python train.py --n_layer=10 --d_model=640 --n_head=5 --n_kv_head=5 --head_dim=128 --d_mlp=1920 --vocab_size=16384 --activation="gelu" --norm="layernorm" --norm_place="post" --norm_eps=1e-05 --positions="learned" --qk_norm=false --attn_scale=0.0884 --bias="all" --tie_embeddings=true --parallel_block=false --init="normal" --init_std_qkv=0.0236 --init_std_o=0.00528 --init_std_up=0.0236 --init_std_down=0.00528 --optimizer="soap_variant" --lr=0.000995 --lr_mult_o=1.14 --beta1=0.95 --beta2=0.98 --lr_head=0.00543 --warmup_steps=200 --schedule="wsd" --decay_fraction=0.618 --decay_shape="exp" --final_lr_fraction=0.0 --batch_tokens=262144 --seq_len=1024 --doc_mask=false --train_tokens=1403000000 --steps=5353 --dataset="wikipedia_en"
Each number is 128 + 24 x the weight over the matrix's rms, rounded and kept within 0 to 255. Layers, rows and columns count from 0.

# layer 2 MLP down (transposed), 1920x640, rms 0.0355, rows 135-177, columns 80-159
[[148 116 121 107 130 112 137 100 133 103 133 134 146 155 182 142 121 104 128 103 115 144 147 125 124 142 128 121 121 137 169 152 130 176 148  97 117 127 156 156 127 141 148 134 103 105 130 147 129 160 143 120 138 129 139 123 121 198 120 112 103 138 144 131 146 118 133 119 136 156 114 109 104  96 117 130 176 150 102 127]
 [114 125 123  91 158 140 138  96  88 104 151 127 132 125 123  68 150 115 125 129 156 132  94 172 125 143  87 128 140 105 170 125 126 128 114 135  88 117 137 113 122 159 148 164 106  73 120 129 122 201 154 110 181 133 143 137 106 166 100  93 103  79  94  61  97 152  87 112 123 119  90 137 130  95 112 144 134 148 116 118]
 [132 156 158 121 150 138 141 193 136 159  92 109  85 122 108 117 131 125 124 137 159 131 141 132 121 115 115 154 120 125 106 126 131 192 109 146 124  78 135 152 173 111 140  83 125 102 137 117 121 119 121 128 114 137 134 101 124 138  79 119 144 108 131 175 130 193 142 145 104 113 105 114 115 120  89 117  88 123 104 131]
 [115 138 113 152 161 114 112 182 141 135 146 114 113 120 122 135 111 154 129 123 121 126 117 110 113 137 167 130 126 119 118 137 135 135 118 124 115 110 148 142 119 111 145  98 107  97 112 134 113 176 187 164 181 103 100 130 104 132 177  86 128 127 151 103 116 130 134 140  98 142 107 182 133 108 144 135 110 125  69  94]
 [129 155 136 124  81 162 140 145 121 122 108 163 122  66  98  98 135 119 156 110 149 155 118 148 130 140 119 150 190  97 120 168 162  99  83 113 142 155 122  91 138 156 137 111 143 158 122 146 161 123 129  98 148 129 132 130 129  95  95 133 132 122 110 143 105 129 145 138 113 127  87  94 144 144 133  84 115 149 120 111]
 [105 136 126 109 122 125 110 143 153 154 109  99 144  90 158 134 153 113 112 125 118 142 136 126 107 129 107 140 114 128 135 144 129 134 134 143 113 156 116 110 113 109 151 139 134 118 141 139  81 122 111 123 140 107 135 116 125  83 126 187 132 134 128 137 108 140 142 134 153 139 115 118 112 150 134 119 121 115 109 103]
 [150  80 166 115 137  97 157 145 159 138 115 165  68  86 126 164 129 111 115 117 156 171 106 109 125 140 154 133 152 105 129  67  94 109 125 118  99 149 103  87 106 108 136 117 123 109 124 125 145 133 133 118 123 120 133 175 132 111 123 124 130  68 123 157 167 150 159 172  74 142 101 133 120 154 136  86 154 168 140 128]
 [142 127 108 161 136 138 112 122 140  93  83 144 119 177 152 144 135 126 140 137 124 130 123 165 175 125 109 157  83 121 152 144  93 123  98 138 170 148 147 111 140 121 110 124 117 149 119 148 153 156 131 144 126 127  97 157 120 179 119 114 117  93 129 137 168 101 139 132 125 110 125 159 108 109 102 133  89 166 125 113]
 [127 151 118  99 110 106 127 130 114 122 160  77 160  99 111  91  79 133 191 142 124 111 129 142 137 153  97 126 138 125 100 195 136 129 130 130 154 112 127 171 112 151 155 153 101 159 113 123 112 104  99 155 130 176 109  96 127 128 110 131 146 111 131 114  79 115 109 108 149 113 153 124 154  83 127 118 136 115 112 115]
 [156 187  96 132 132 115 175 135 120 141  93 106 115 106  90 150 155  76 114 161 180 144 110 118 110 142 141 134 109 125 110  70 151 129 170  76  70 102 199 137  87  97  89  92 102 102 137 140 145 135  92 151 100 110 101 107 117 102 115 137 134 121 134  88 115 111 137 176 142  91 120  78 136 196 157 179 143 110 130 121]
 [100 115 151 154  77 131 100 140 148 154 136 172 148 167 124  97 138 154 174  94 112 149 150 188 134  93 140 135 165 133 171 144 120 144 116 115  85 132 134 105 146 134  88 189 121 126  86 168 119  84  86 215 159 148 174  91 150 117 132 122 143 126 114 115 107 165 142 115 128 125 103  61  63 138  73 153  98 110 152 119]
 [104 148 130 138  96 104 168 145 109 102 107 125 167 140 110 139 129 125 124 122 140 150  69  98 105 158 158 137 127 123 126 140 134 127 143 109  86 118 107 200 127 153 140 136 123 145  99 145 143 126 101 123  46 166 136 193 151 128 109 145 120  68  98  96 131 112 126 138 151 138  95  82 115  96 147 118 143 127 133 113]
 [ 80  83 111  32 116 161 174 135 127 103 161 140 156 103  95 136 155 134 102 114 119 129 121 129 121 141 101 143 178 139 146 123 138  83 129 112 138 125  94 115 130 120 142 145 199 116 153 155 140 108 144 134 124 119 175 118 150 136  99  93 105 148 143 145 130 137 175 141 132 148 101 161 116 144  90 136 104 110 151 129]
 [136 125 119 141 140  67 121 100  81 123 133 140 155 102 162  95 159 132 107 124  99 161 105 139 165 130 138 112 122 105 142  90 147 126 116 134 129 126 122  78 166 167 150 147 169 105 166 133 154 134 129  87 113 121 186 132 150 151 156 121 112 124 156 127 123  89 135 106 115 106 118 110 165 122  93  96 135 150 112 108]
 [123 140 102 109 127  99 109 149 120 158 127 148 132 101 123 136 135 167 100 109  91 127 135 127  99 164 144 132 135 136 105 133 117  94 132 113 184 122 165  99  82 141 115 129 121 131 104 111 122 127  92 145 120 150 137 127 124 140 128  75 112 141 131 129 144 147 131 121 152 153 129 122 142 146 127 136 111 130 144  61]
 [117 150 131 109 119 128 127 151 132 147 138  87 157 161 122 116 163 140 125  82 146 131 146 123 137 119 147 153  96 169 122 145 124 167 119 130 146 113 112 136 159  94 101 136 155 126 101 147 116 168 152  79 174 108 111 144 155 139 117 104 170 107 113 164 134 155 161 105 116  77 110 133 148 164  70 183 114 160 147 153]
 [103 113 119 107 139 149 101  84 113  97 149 148 153 130 141 126 134 108 135 156 143 118 157 135  93 118 136 134 157 144 129  83 114 133 117 149 119 112 131 104 146 128 128 127  98 149 150 142 141  70 105 102 108  97 157 109 104 130 136 133 113 106 137 107 139 126 153 133 167 172 155 123  71 115 135 168 123 140 158 166]
 [122 126 130 147 105 140 147  98 131 142 117 132 147 144 137 132 116 136 121 124 105 147 140 138 133 126 122 116 129 128 135 139 114 125 130 155 125 115 126 109 127 142 124 142 135 141 130  97 127 100 137 122 117 105 108 133 110 104 120 137 125 165 140 124 139 114 127 110 125 114 122 120 140 115 101 108 117 127 133 136]
 [104 118 107 117 118 148  76 145 142  86  95  48 171 120 127 153 145 130  94 105 122 148  93 142 157 155  98 159 129 117 118 102 128 108 164 137 128 128  92  73 166 140 147  86 139 126 123 129  77 139  77 102 116 112 150 137 164 166 139 186 113 122 134 176 143 108 116 131 140 131 119 129 138 130 119 134  76  94  98 119]
 [ 88 131 145 126  96 105 147 100  94 155  91 114 165 111 120 113 120 139 157 116 105 113 132 124 147 100 125 103  85 100 144 164 155  87 128 166 146  77 150 136  91 130 146 141 156 117  97 142  97 131 114 117 124 108  75 126 115  89 148 110 135 108 132 124 149 171 116 127 130 138 131 169 138 134 153 165 106 136 119 113]
 [104 158 156 114  92 119 164 124 130 115 113  69  87 180 197 158 153 150 129 117 148 150  88 201  99  85 127 183 112 103 135 116 107 136 158 118  89 121 125 110 115 159 148  84 135 157 131 139 148  89 104 101 135 125 134 142  77 136 128 159 142 134 172 104 146 126 123 127 131 110 143 142  86 121 120 130 140 170  54 103]
 [165 129  83 180 152 140  93 145 141 134  97 123  83 150 132  93 118 115 137 130 160 144 118 136  65 119 102 142 156 127 146 129 125 143 129 127 106 122 150 154 116 128 125 113 125 118 112  87 138 133 113 150 167 132 105 109 164 104 105 127 118 117 156 139 128 137 104 102 145 136 100  85 113 118 144  96 150 146 145  93]
 [131 120  79  94 168 130 127 138 149 108  95  85 188 127 115 169 132 132 163 142 104 134 139  99  92 168  84 142 161 113  88 134 152 157 185 141 118 135 155 115 157 120 149 140 137 134 141 155 131 126 177 120 146 117 131 156 140  76 150 137  96 102  70 131 127 143 168 122 105 118 163 139 107 115 105 111 107 118 122 129]
 [141  84 137 162 138 105 111 138 147 142  99 111 116  90 135 121 133 130 131 155 119 129 101 173 127 118 106  91  85 129 174 112 121 127 108  81 129 120 101 117 154 108 114 145 200  79 142 126 167 122 110 108  70 150 139 119 155 133 163 115 175 153  95 167 132 117 124 115  78 159 133 153 145 133 127 174 132 166 137 143]
 [154 117  98 182 141 139 137 130 138 113 145 149 111 149 141 129 146 149 117 111 153 125 136 161 144  63 138 147 109 124 110 138 134 143 129 137 163 160 133 148 128 117 147 167 119 137 112  90  78 154 143 163 130 102 119 155 104 141  98 117 150 153 144 124 100 144 106 166 139 137  95 108 145  78 109 127 145 150 101 149]
 [133 133 105 114 107 113 120 145 132 143 153 107 142  96 116 101 108 123 115  67 170 130 108 130 121 106  90  98 123 123 138 134 108 118 132  78  81 129 121 129 147 130  90 133 158 104 143 167 147 100  93  96 128 121 176 148 116 131 131 158 114 100 136 135 142 118 136 118  95 147 145 152 115 112 160 137 185 148 114 117]
 [145 140 158 139 147 163 112 153 120 122 114 161  88 131 135 152 134 127 100 133 141  96 113 127 130 149 158 164 136 154 143 118 136  90 139  93 128 143 130 140 141 167 161 152 102  94 121 153 134 120 121  93 124 103 114 121 106 152 148 109 138 137  94 139  87  86 149  88  96 111 164 106 162 103  97 102 156 107 145 160]
 [114 113 113 151 118 141 102 170 149 132 112 136 117 135 112 127 102 151 145 107  79 129  75 134 116 109 100 108 112  91 159 146 125 163  71 150 120 138 129 121 138 131 152 125 106 124 161 147 120 124 129 129 110 137 116 109  70 109 151 171 133  99 125  97 102 127 133 132  95 115 116  84 127  95 199 102 129 139 128 127]
 [127 121 127 134 100 124 135  92 104 141 130 128 129 123 134 122 118 142 130 146 125 131 117 107 152 139 107 125 120 121 149 128 133 114 114 134 130 127 115 142 130 123 115 115 126 110 105 135 119 131 131 116 118 131 151 124 117 110 136 141  92 136 153 129 130 124 115 103 128 110 140 102 150 144 124 138 137 152 121 138]
 [128 107 139 171 112 146 120 110 135 133  86 111 136  97 151 112  82 137 101 127 131  85 138  91 120 108  84 154 105 141 125 108  79 141 112 127 125  99 135 116 141 135 175 167 130 134 107 167 138  97 116 141 141 139 167 128 117 134  75 121 143 127  96  99 201  73 125 112 107 163 130 119 104 135 142 128 100 151 111 132]
 [ 82  22 146 104 113  86 104 172 153 112 131  96  94  82 140 175 102 134 153 140 151 123 138 126 159  89 136  92 133 105 104 114 121 158  94 173  57 118 155 120 154 105 104 123  99 123 117 138 131 142  99  95  98 146 148 172  87 171 175 112 120 128 132 133 110 140 109 143 134 148  68  96 105 171 141 216 107  94 105 106]
 [ 49 127 135 146 147 122 109 109 107 109 150 121 160 145 121 196 109  68 134 145  98 146 143 140 138 119 119 106 108 174  93 128 115 133 140 142 176 147 134 120 138 114 134 149 124 100 145 128 165 130 133 150 129 128  98 172 128 136 163 209 114  97 116 144 100 117 102  77 130 177 121 135 162 114 127 142 127  71 161 119]
 [115 105 122 150 120  99 123 138  90 123 119 105 147 128  98 122 146 133 112 112 115 138 152  85 109 115 123 104 140 175 100 134 119 120 137 165 129 110 158 158 186 122 105 107  96 110  93 121 137 123 137 144 163 131 134 119 117  90 116 127 161 130 141 131 125 145  98 137 153 137 141 126 135 129 145 122 126 128 144 170]
 [145 107 102 118 154 137 127 117 114 132 124 124 121 119  89  89 133 134 132 134 159 204 137  83 124 140 138  71  98 159 143 113 121 144 109 146 112 144 154 115 143 140 123  79 145 102 147 180 123 125 102 121 149 134 137 127 144 179 116 151 104 114 117 143 120 117 134 148 112 156 155 145 127 146 155 131  65 123 100 157]
 [116 138 113 143 117 168 139 123 129  97 134 160 129 121 137 139 110 150 163 121 146 150 142 116 150 123 129 140 146 133 120 152 133 123 111 131 124 116 141 139 106 110 119 156 121 157 116 104 110 136 141 124 110 119 120 145 122 124 130 152 114 144 110 121 100 131 122 133 134 124 117 132 130 116 119 136 106 129 125 152]
 [104 115 133 133 117  85 107 113 144 128 107 169 123 124 168 168 102 152 119 120 151 136  79 128 173 133 102 140 167 111 108 192  97 145 135 179 150 134 117 138 147 103 130 135  96 140 121 136 104 116 118 114 119 167 122 118 116 119 143 139 133 111  89 120 155  87  82 144 150  74 100 112 141 142 141 130  77  85 131 120]
 [158 147 130 158 130 135 105 152 128  84 132  95 150 161  93 116  94 162 122 148 132 190 109 111 115 109 118  72 111  68 102 121 157 102 131 134 114 137 122 122 122 119  92 130 170 144 167 112 164 171 164 130 125 169 140  82 146 133 122 165 159 122 148 112 137 108 113  61 132 158 110  82 115 148 125 140  96 162 116 138]
 [128 159 107 139 107 130 125 129 150  83 150 177 111 125 113 174 124 119 128 111 125 109 159 118 142 138 108 157 154  95 147 101 108 109 197 138 162 100  99 181  87 175 133  91 136  78 141 123 100 135  85 129 137 132 146 101 158  99 103 149 108 175 123 135 131 146 120 107 140 143 127 106 140 134 150 168 121 166 114 116]
 [170 105 131 146 113 130 128  44 160 143 133 147 122 163  91 125 137 116 140 137 124 142  84 116 151  92 119 141 116 115  99 122 155  89 137 127  92 151 155 103 114 122  70 130 129 100 146 140 115 150 179 136 131 135 129 165 146 165 108 117 163 123 114 152 162 147 110 104 139 134 113  95 118 182 133 150 122 193 123 125]
 [137 102 133 117 134 149 155 124  72 153 137  94 161 106 143 125 145 152 154 122 127 140  77  76 112 172  82 151  93 122 106 125 115  89 125 170 110 132 132 128 132 116 116 131 153 186 141 109 142 157 164 103 194  98 112 145 158  96 113 120 142 169  87 124 106 106 114 126 136 146 158 109 147 131 155 197 140 142 103  96]
 [137 129 132 101 110 108 100 163 124 146 192 169 162  83 125 131 153  85 111 125 130 125 128 110 101 102 148 100  83 117 124  92  88 117  65 162 127 148  96 132 122 125 142 116 133 142 152 166 130 114 132 102  89 121 142 166 129 122 144  91 145 129 180 122 110 142 163 129 162 126 110 108  81 134 100  68  97 134 140 134]
 [140 109 150 107 140 130 117 158 124 134 127 110  76 131 124 104 151 201 131 104 115 118  91 151  92 122 141 126 120 178 137  79  99 118  72 129 126 107 109 182 126 132 134  85 119 131 148 105 172  97 124 171 140 188 141 118 141 150 115 109 103 134 125 153  80 139 164 133 110 148 118 111 122  99 120 154 141 169 142 155]
 [ 64 155 136 119 119 129 101  80 136 115 135 121 127 123 148 107  92 124 126 118 110 138 164  94 174 142 137 149 128 198 120 146 132  93 131 112  90 129 132  85 149 128 131 157 102 137  96 142 136 124 133 132  95 153  99 109 121 137 121 159 115 131 108 131 119 120 120 106 115 123 120 143 131  88  88 118 161 145 149  98]]
# layer 2 MLP up, 1920x640, rms 0.0397, rows 136-177, columns 80-159
[[153 114 147 112 100 114 147 125 123 143 123 139 119 150  94 154  98 133 128 158 135 161 136 124 121 126 146 126 110  99 142 149 129 153 156 102 133 117 140 150 147 147 113 119 141 105 119 119 117 156 184 137 153 123 141 129  81 118 150 147 161 133 150 100 120  98 112 114 125 129 135 141 119 112 143 174 132 108 130 146]
 [151 174 135 115 128 110 151 132 139  88 130 147 154 109 120 145 130 119  83 115  85  75 119  89 111 200 170 131 127 117 102 105 145  87 112 177 102 191 121 128 148 138  98 147 104 179 169 144 125  88 126 100  93 175 130  94 140 131 154 125 102 159 180 143 126  72  87 108 178 124 118  85 129 105 121 151 178 102 137 140]
 [161  91 120 130 169 123 154 134 109 158 158 114 124  47 122 112 134  96 129 110 125 144  82 113 133 131 151 152 126 124 107 122  87 129 108 154 153 114 129  76 163 130 173 137 135 146 158 115  76 111 151 135 141 155 117 124 103  98 118 128 201 160 163 149 130 146  81 103  93 151 113 140  96 177 133 119  97 144 140 162]
 [128 129 125 156 119 130  99 135 142 118 151  99 133 140 122  82 123 104 117 115 113 127 189 105 128 139 123 146 153 129 125 159 125 131 135 159 109 143 162 126 155 170 121 135 147 139 124 120 123 128 130 135 183 128 125 111 121 145 129 106 148 116 128 120  84 169 141 109 133 105 116  92 143 114 128 143 129 116 120 133]
 [118  92 151 143 121 129 121 106 119 121 115 110 120 158  97 145 130 102 180 101 148 120 121 130 154  69 111 132 139 147 106 135 133 122  92 121 133 140 137 143 151 139  77 133 136 154 116  83 152 101  79 117 131 145 129 151 106 117  72 151 150 110 127 122 146 124 159 134 110 116 144 109 156 102 130 123 116 133 127 132]
 [118 131 135 134 150 164  62 122 129 112 140 132 147 164 151 123 114 121 153 118 106 115 116 129 139 121 119  98 117 138 101 103 137  93 130  95  99 162 116 111 131 120 147 119 139 118 114 123 116 113 118 110 131 123 114 102 126 121 119 111 145 146 165 127 114 134 135 129 135 124 129 106 146 151 117 129 165 126  97 179]
 [141 155 143  94 114 121 114 130 143 110 135 142 150  80  95 132 141 120 150 130 142 111 136 109 118 152 147 104 149 148  89 110 125 130 121 128  89 160 146 136 127 143 160  89  95 127 110 116 109  99 143 124  98 122 133 107 109 148 104 109 144 167 149 111  76 106 122 129 131 114 134  88 146 127 136 176 134 168 135  75]
 [132 169 157 114 118 112 148 129 117 166  78 119  96 132 123 127 142 114 108 124 136 146 128 127  95 132 132  86 129 111 127  83 138  85 142 128 148 134 121 113 179 129 125 160 112 126 135 105 140 133 171 101 118 156 114 115 106 109 127 106 125 145  76  70 127  85 132 134 116 119 132 116 108 147 115 117 123 102 140 134]
 [122 177 150 101 166 112 110 147 125 125 109 134  82  87 153 119  83 113  66 131 120 132 124 124  66 155 118 132  87  81 157  96 137 118 147 123  96 108 172  67 154 137 152 118 125  92  99 109 145 134  88 134 100  98 122 126 126  82 114 144  94 122 135 163 105  97 136 128 176 144 146 143 116 165  86 150 133 110 131 183]
 [124 126 112 135 109 129 127 156 128 128 161 135 135 156 154 126 126 145  68 124 125 128 136 141 122 128 112 128 176 120 150 141 114 144 105 102 126 134  97 119 148  83 103 200 173  68 158 129 130  69  69 129 108 129 109 139  87 155 116 146 105 158 179 123 173 130 144  68 113  81 162 156 115  76 113 113 136  97 131 102]
 [132 123 163 143 104 190 155 100 161 132 125 144 146 197 104 128 130 112 145 116 145 163 106 118 119 132 140 107 114 110  67 102 123 165 129 111 115 104  99 174 180 126 126 125 101 149 107 172 176 143 126 113 156 169 136 105 151 146 164 143 164  78 111 139  61 169  97 124  86 113 171 114 122 107 137  91  66 168 177 117]
 [134 169 116 113 146 159 106 158 137 116 116 143 158 138 171 113 123  80 109  97 132 123 159 121 140 124 205 142  86 129 141 134 133 147 125 151 123 124 123 104 143 132 125 169  97  97 107  76 146 126 157 123 121 126 131 138 129  97 117 156  76 106 155  83 126 137  84 143 148 133 105 121 176 117 145 126 154 134 126 153]
 [ 86 131 144 121 147 153 123 124 130 138 104 126 118 116 101  89 141 156 108 130 140 119 116 142  82 153 162 133 129 108 132 173 152 105 169 159 115 105 123 113 123 131 152 137 153 106 146 152 144 163 143 127 115 135 106 145 188 154  36 135 117  84 110 132 120 114  97 127 113  93 121 124 156 143  97 152 134 131 151 105]
 [183  97  87 104 129 143 133  97 146 107 134 136 132 117  66 119  92 106 120  85 186 136 119 118 146 139 111 144 152 173 158 142  91 111 145 119 160 106 177  85 136 114 114  98 126 112 139 114 140 126 110 148 119 145  98 140 166 104 146 118 111 140 124 119 104 150 127 125 137 125 168 124 138 154 104 127  62 145 135 145]
 [138 162  90  96 119  81 113 142  86 146 113  96 164 127  81 138 133 152 122 152 145 124 111 141 130 145 107  98 126 183 194  96 131 188 141  92 130 126 116 160 130 118  84 171 103 126 123 118 174 106 152 125 186 144 159 173  93  79 105 106 147 162 115 156 159 145 156  62 108 147 148  97 149 138 115 117 128 167 139 109]
 [ 87 148 122 140 114 129  64 141 138 132 148 126 157 129  86 121 125 155 115 160 131 139 125 133 112 100 122 149 162 102 105 144 136 153 150 109 132 104 107  91 135 137 172 114 126 162  99 112 118 145 126 115 140 111  96 168 121 143 121 140 165 122 100 104 115 102 122 110  99 115 100  86 157 115 103 141 179 118 114  96]
 [132 133 137 118 116 124  93 145 120 127 151 133 117 119 119 111 146 129 130 119 129 125 112 132 116 143 114 125 127 118 123 108 141 148 139 111 129 124 137 137 121 125 130 134 105 127 119 138 130 113 126 126 123 142 162 128 125 129 135 145 127 112 105 117 109 115 136 133 139 135 124 129 112 132 127 176 121 155 114 130]
 [109 128 147  92 151 119  85 110 135 158  77  95 181 132 166 188 135 125 103 155 113 142 135 122 158 123 137 164 109 144 148 154 126 131 172  98 114 141 101 110 124 130 126  69 127  80 130 159  83 147 132  96 177 148 110 102 175 170 141 160 136 122 130 115 115  69  89 117 126 170 154 137 124  88 150 185  92 114 114  56]
 [106 153 134 143 123 129 118 107 102 120 132 133 132 127 133 114 112 135 157 115 135 141 129 152 135 124 117 130 137 140 118 100 114 112  95 143 135 122 122 137 104 130 143 122 128 123 133 118 142 126 112  89 117 151 162 107 117 126 151 160 156 113 128 150 141 138 159 111 118 141  92 106 149 137 153 165 117 143  98 110]
 [ 98 153  92 126 115 167 143  92 128 116 146 136 117 113 112 140 147  95 105 122 122 168 150 148 133  76  93 134 129 115 111 123 114 134 174 132 127 168  74 103 119 168 103 141 129 157 101 133 151 124 124 125 134 134  84 118 117 124 138 124 145 114 121 133 102 178 164  94 133 154 143 184  93  94 139 144  91  85 108 101]
 [126 110 149 117 151 140  95 140 168 118 137 131 157 176 118 106 171 129 151 120 101 149 142  69 124 151 113 129 116 153 131 121 155 149 157 112 114 119 149 202 113 130 104 121 146  94 120  98 127 124 150 164 123 146 116 141 113 158 140  84 145  85 135 131 155 118 109  97 173  96 140 125 143  85 108 133 124 174 128 136]
 [120 137 134 178 122 133 100  99 115 144 148 150 148 122 104 110 124 140 152 136 118 148 156 124 110  79 137 128 125 136 153 117 106 126  94 118 145 122 130 129 150 167 129 120 142 144 134 149 134  87 157 148 119 103 132 102 163 132 115 125 150 151 123 120 105 118 112 109 127 134 110 104 169 144 101 119 133 149 103  93]
 [116 110 135 140 141 129 122 122 145 121  94 143  81 148 153 155 110 135 121 131 146  99 106 105 123 130  98 161 145 117 122 152 127 187 122 127 107 108 154 114  89 151 115 180  72  95 155  97 160 107 140 104 117 134 122 130 123  92  97 123 149 108 108 124 168 107 100 145 114 144 161 151 117 126 145 154 103 133 129 132]
 [175 143  95 101 162 146  94 110 165 124 116 154 135 156 131 121  85 121 126 137 128 101  61 157 136 142 110 148 137 113 141 150  86 145 167 137 128  73 123 143 115 144 120 120 136 169 120 127 100 141 145 174 153 159 135 127  83 154 126 126 111 105 169 140 173 127 121 170 118 152 106 189 112 125 124 104 170 140 140 104]
 [ 76 118 139 136 122 142 100 144 123 119 103 118 105 147 132 123 122 133 154 141 115 119 130 116 125 167 142 161 112 102 100 148 118 163 124 147 111 162 143  92 121 125 133 101  85 119 142 123 139 118 165 147 146 143 117 135 103  90 124  99  98 108 120 141 115  84  89 109 119 136 137 158 134 117 157 124 159 178 130 154]
 [136 111 154 135 106 142 117 103 103 105 132 159 145 102 112 145 152 146 150 135 112 130 176 139 110 149 127 120 136 114 151  90 113 132 120 130 123 139 102 139  93 113 117 128 150 155 111 132 138  79 139 133 184 134 125 121 137 163 125 156 149 163 115  87 120 100 145 153 120 117 124 156  98 152 133 102 141 132 122 106]
 [124 108 176 134 170 152 130 102 126 149 139 132 159 140 131 124 150 124 116 109 168 137 138 121  95 147 134 100 146  93 105 119 116 158 190 139 120  90 147 107 147 152  95  63 131  82 134 141 111 145 139 119 114  90 152  77 140 148 146 116 160 146 155  92 165 134 110 127 155 162 138 136 133 130  83  70  99 119 102 142]
 [122 123  88 129 126 122 150 134 131 122 101 121 129 102 133 132 114 150 109 111 135 135 136 153  94 135 115 115 127 128 140 102 140 131 137 125 125 137 139 113 128  97 117 129 117 116 125 120 129 128 114 126 126 138 137 164 130 131 128 105 143 123 131 138 104 131 134 117 153 149 121 107 115 122 127 154 110 132 122 113]
 [121  83 158 155 121 140 131  99 136 147 165 156 130 111 116 103 152 126 120 114 118 102 135 143 158 159 121 118 147 116  78 114  92  99 122 118 119 111 127 109 147 126 186 107 140 137 141 100 128 156 130 172 165 195 157 151 100 102 169 175  93 148  88 146 132 107 124 108 133 149 144 104 125 138 146 160 138 174 138 149]
 [153  98 140 113 157 123 131 116 128 153 140 125  65 138 134 132 144 160  77 131 123  71 142 108  65  82 135 147 101 153  91 153 152 137 156 128 109  75 170 137 138 127 136 127 107 112 105 146  92 120 128  71 110 168  76 112 126 166 140 167 138 147 124 133 104 121 123 155 112 162 165 134 104 134 142 158  95 111 119 115]
 [115 128 117 131 122 166 112  67 120 125 115 116 120 139 133 127 140  94  96 146  82 140 123 129 105 183 116 129 138  94 102  97 150 135 109 140  98 107 115 109 145 119 114  69 126  91  87 113 150 125 147 113  98 153 122 105 123 111 125 141 132 100  99 119 124 131 124 127 152 166 109 144 163 129 130 127 161 130 163 112]
 [139 176 107 103 130 122 101 133 128 124 100 140 129 130 113  89 131 138 123 108 110 142 110 122 128 138  89 129  94 118 145 134 120 139  95 136 105 136 102 102 128 110 144 128 136 142 150 110 139 163 104 121 106 160 148 143 128 137 127 136  97 105 127 132  75 106 117 137 121 102 127 104 133 134 103 130 139 155 117 111]
 [108 128 141 140 131 126 120 146 160 145 155 122 142 136 164 175  94 109 127 129 123 113 143 124 104 107 112 144 120 109 195 132 117 124 151  81 155 138 142 133 128  93 118 173 130 128 123  80 126 161 143  99 138 130  66 145 139  95 129 105 134 126 126 140 160  78 125 126 140 126 128 143 116 156 146 124 180 127 153 130]
 [149 110 157 120 107 116 109 109 122 135  88 106 121 120 113 121 158 136 118 121 120 117 102 107 109 116 133 115 141 137 105 123 141 130 146 128 102 151 128 106 140 118 117 127 146 127 150 141 143 107 110 116  97 149 131 133 136 139 131 103 134  99 130 149 123  92 131 121 122 106 122 111 126 164 110 120 132 147 133 133]
 [146 142 143 118 127 163 100 134 150 106 152 155 142  78 151 145 141 137 133 131 138 138 127 108 163  91 138 157 100 117 145 148 125 129 145 140 119 116 116 116 115 138 124 133 109 164 162  74 144 161 136 149 170 127 144 108 149  88 146 126 132 137 156 119 100  77  99 163  92  96 137 157 126 115 105 159 119 165 132 116]
 [122 126 159  62 157 141 104 124 102 111 165 102 136 124 115 133 144 150 149 155 132 134 146 132 109 115  80 130  65 135 108 122 152 142 129 120 114 121 132 164 110  86 120 169 134 151 160 120  78 106 129 111 107 171 156 140 120 142  84 123 163  96 111  74 180 162 117 155 105 123 128 118 145 139 148 143 150 154  97 176]
 [115  97 128 117 134 131 134 182 133 129 109  94 115 128 107 100 134 107 131 128 132 154  90 108  74 126 159 103 126 149 138 107 122 151 150 141 114 140  73 113 154  92 176 134 104 164  86 193 155 136 130 128  98 111 144 150 131 128 142 133 150 108 163 115 108 130 156 117 155 105 103 114 162 144 100  99 125  96 141 163]
 [ 60 116 132  98 136 113 126 141 121 159 112 108 100 128 126 142 145 142 125 124 147  85 127 117 126 107 118 108 120  99 147 184 121 147 142 153 159 122 168 152 132 161 130 150 142 132  98 118 108 171 175 134 112 148 124 106 136 163 159 134 100 152 131 136 132  76 132 171 104 124 114  72 122 147 141 114 118  53 109 114]
 [176 116 144 138 124  77 134 166 103 126  99 138 148 125 116 152 134 135 119 134 156 104 101 130 100 134 126 133 134 136  82 148 140 153 170 168 124 191 125 143 168 105 143 130  80 154  78 128 147 121 113 113 129 106 141 132  83  90 136 146 134 137 118 106 102 142 128 106 133 108 168  67 104  92 146 145 136 195 108 151]
 [119 119 152 120 105 145 137 108 119 128 122  98  99 125 144 128 154 144 101 133 131 115 104 135  45 132  91 114 140 108 104 138 114 124 138 129 160 115 152 163 121 153 134 114 100 141 136 147 119 132 149 121 107 113 129  75 114 169 125 152 150  91  88 153 162  81 165 113 114 138 112 121 195  98 105  97 156 133 159 100]
 [155 112 124 202 122 132 129 143 188 137 156 125 137 122 148 164  99 144 138 126 137 109 164 109 177 134 180 130  84 144 137 134  83 108 151 104 112 102 176 146 114 121 140 142 113 120  89 120 124 148 190 149 106 106 158 126 114 116 117 131 121 133 174 133 103 127  86 149 105 123 135 135  75 126 138 124 128 165 127 136]
 [101 114 128 133 107 103 116 160 128  89 147 178 101 126 132 128 134 120 160 108 137 120 126 124  99 119  73 114 139 106 148 124 124 163 122  70 115 141 142 109 137 127 125 160 109  93  94 140 114 110 153  91 106  93 118 112  89  98 121 123 154 121 114 141 133 103 114 106 128 122 139 137 131 143 101  86 162 122 162 128]]